Weights of a small GPT-style language model, trained from scratch on English Wikipedia: 3 heads of 64, 226M tokens.
Each number is 500 + 25 x the weight over its row's rms, rounded and kept within 0 to 999. Layers, rows and columns count from 0. Numbers have three digits each. The size before them is the row's rms in percent of the matrix's.

# layer 6 MLP gate, 768x192, rms 0.569, rows 71-80, columns 0-95
106:493468506530506525507473531522532470497496473486502496508502549505509495495496492528548498516464495512536495454474501517531483523480520577530522469538508496508525463390497525497510529485497492507512455521497499522458509460491493521462475489494487499496465516488479498477480508511491461514
099:488514510534523490537513517505484503503498469439517491509509495492517512488535533515499465468518547519476553504474476452491477517466471501488534505492505517511504512487518529493500514481520528512536534467496476484497474501559563512465466459501527514526499501551488482524530559459512502513
086:496544471494467501490512498507549487495502500509504489516498498429507477472519536516475527501479506455468515495491517507513497490492474537507512509502487492526521562495497493529533457453546542457484500512525506465496459511503529519527481527514513500493475486522567510486524501533516538515
084:477508486519487501491455537474580524457501531516546472500494510478492521482460507494462495469502487459500511505549492489465494531489478472520545478484545508503564498505497516503495485501493488491506505508502452505474516530521478469510509509530532516545474541454483505524478503504458486502
095:494450486510502501520539538521495514442483532467486510506520528474555519480513507563519506454446455486502528501498493528506498476522485528484480463551470467495509507462490490486532525501498482512481470470489533534539535502464503564518500537469471546510502491524536476501521522503466478529
109:492492521446520472497482478473475469456484519492509502489492496495509504489467494538557502503487507507548507503499485528477492469534495485507539502508466574519491508513517444511504491511513460497527466514505439512487512532539486502498492488489507547524538545538508487473537565502536489497
093:514528509514519517470484507496503495489471523473467478494531508490485517496504502549517514525475480461520511558487487517500471490530529508498487498486513505533506534479490510531563483492534500483450522532472482512471464502493538487528496491532494491483467493517518492537481520499500566517
099:494496486544515503465540525542483420472492513524501495528496505565523519518517562537498520478520453506497510482529503470488483468521452488496505493452489480518478498487483466523537508499487500505485500485480482517486517468484507521509509456480528490521504517495507546481522512481477515579
099:490460520512513495498506459554476490495525479478516522499488480537538508518482529538506503493547493527502524508522509480491526521519498518507492496459474494482496465524519518459523467503481524486470477478515478513503468473509569481457489455507493474508535480525521476533465520496504485499
107:493486498519536507488480470476512514511526466535480498479503507501532496476481483498551516538521477512504534509536480552504508532526546526431494524469493530497480532436470497509524474454481492559541489503499487497503537488499486481475499510544485537492510490535532484514470465493479499503
# layer 6 MLP up, 768x192, rms 0.584, rows 71-80, columns 0-95
111:456521527502521476505505466489503523522513533504486521496476458496509466448469532518468485474519476473485488544467509521448514504514483397506482518448515491466468518551471459501497483501535503514518506476515519482543518566489500498533509486472494524486528489500498494502470512466469525508
099:522514527504533532448488520489494505524492519502535515496483498490486463518481437469488555498497485502458490499554482481502498508527474510520479496491478475477449523474480492540528518497480465537483469488510486496477507467513467519467413534468500474466494498536490484489504500469486503540
087:501516472482526504517484526474520497520523525483494494503495483456480471502508524507455482514477494522462527526411526504531488532518480561500521486497455503499492532528512453519527454501539485498501534479522519479500449536494550501502509502528470496519480495509569518478509456533535522439
079:466527473497467498486446513473549500454510512494535470496513510508481521499471507481472533500512491448502553487532514540498500520479544470512507497499488525519537487506490529512512467505516508503501490500467457490499493521501483468506524519533509494559504505525482530531508473469458476512
093:501507514493503545459465508521517502496494494483514520498488508494505520593495520523491516491515498499456484482494495522457509529456433449521448518482495472437515494517507518499462456506550511543521496482504505537497515464506505466478524429465495546522476534470483473548505545500486503493
100:523518518496507457495411506479549550509510488494496544514522501504546506492538510502420457448521503491450507520513503501455511529491463450477498509505549492488476477512492482523530500502521505526515536500532472490467515503477491495469529426486490481505456532510482537489502500524480524545
093:492513508473454457554527498507475495491520476531517515500454509481485521520470510463511494502520526508489516448499496476530539507490466489500545507515532514479490446518528518463445527467451502507528489459535477503487512507526457534494493517469497500487515526489482468457530479481534487518
092:488544466476502454490490448520472492548469480540499476480491511529491495511487483459518509502522508505456495508487489510500462531510488525464533524495541510498480483518527490474504493557535535529493485503519490499491477472476494529469474530485490474521490516463483497536508495499467467386
097:447485481499514497511526526534500462528489470488475554508515518514504515560494540489481487512508482534511494436551498489468505506480521513505499504516510449513460502522543539502521481516487512515503496495514458514483491484470521496492491464499497477515454521495475485505471540492519541498
101:491488474501523503488520473519464497531530562515489475536481473535475527511492548498474512493533495505514513489523455496478498515511518497527521531537452494539474494474454524474503502521498509484539480530483485527529565480470513469502438511502467482533524526541536443495489503497527481485
# layer 6 MLP down (transposed), 768x192, rms 0.273, rows 71-79, columns 0-95
105:491488486501482483537526447481557486523466568481538530517474477496524510479485490538526477505508509479488473460539511508550490505537540503504509484546514470526491477499522535499525527471422489482500514511509484428508513468525494484467502467498466459512513513526505522526495532543499507520
104:509484539494492526526506509499528483484528542514528516496535500543492488505461501454498492484470490464490481528533455518537503465499511518504523450517478480490517498510495507525484512519465461526458505479500491524496487518496495519508519527478510428530466504508536540467512498511497542512
082:504482491504470516511495524539540509514526498509532515507470490507476488483501522456495508510515444522526519498543500509507523499503515509506515569555492482514492543530535534581493488475521521486472534488499466534460502448515540492515508460470492482492502504523452504456505519528515514466
079:488468485491529526516515467538505506513514487504509483525497522507489523475506515452558523473519559466495520496518501460501472481520510475511537494511524536494499514486496517511483494504479518492538495493495498539483481471539483489477495559495461484484501491443536457518446453500516532531
098:489518502555492503517512535537517531550519510516484464553443503523511504493503554465505500511494487496504514516505453504512516469466503461492459511497529511468493484532515512493503487473517464513466520483509522419538492491496513520527498519493475503508476519488575536497503466479520486533
110:548461522505514543470516516507512431490494492507530479466540514507478476526435484541530449491480518519559514532489542528468488451517476498493476533497507535518480470479509472482510489534458479506524491497499538503525517494498500497492477519537467483533547466470506461520493471469481475485
090:481552510501512501524516514488485481441493497468521487447507495500496480507518498491498510520464500486504518462493518528489486523500488475507485437506492520465470486514497473506507481497465475506508469474503510471531517525474480538493490482515503515509486447459467488510459453513512487515
096:460496443485471517520517531497492489475517508505495507461545500508476500523504493476516467467512494495465481483537453485506476533482498572519500533527527503490490457486494513477484505496491542531531462518491534523479477517541476497517454514487486498497537501465467474516514531533515506542
102:471514505536490481522482514468546492486503492478540452458518488466516522515514538531486491498508512477521488473510539464535486456535468452513502514520495534511524544531473513519521473514476464482494489484462487517518464499475549539542496501527545487483542529498498525542499473493541486475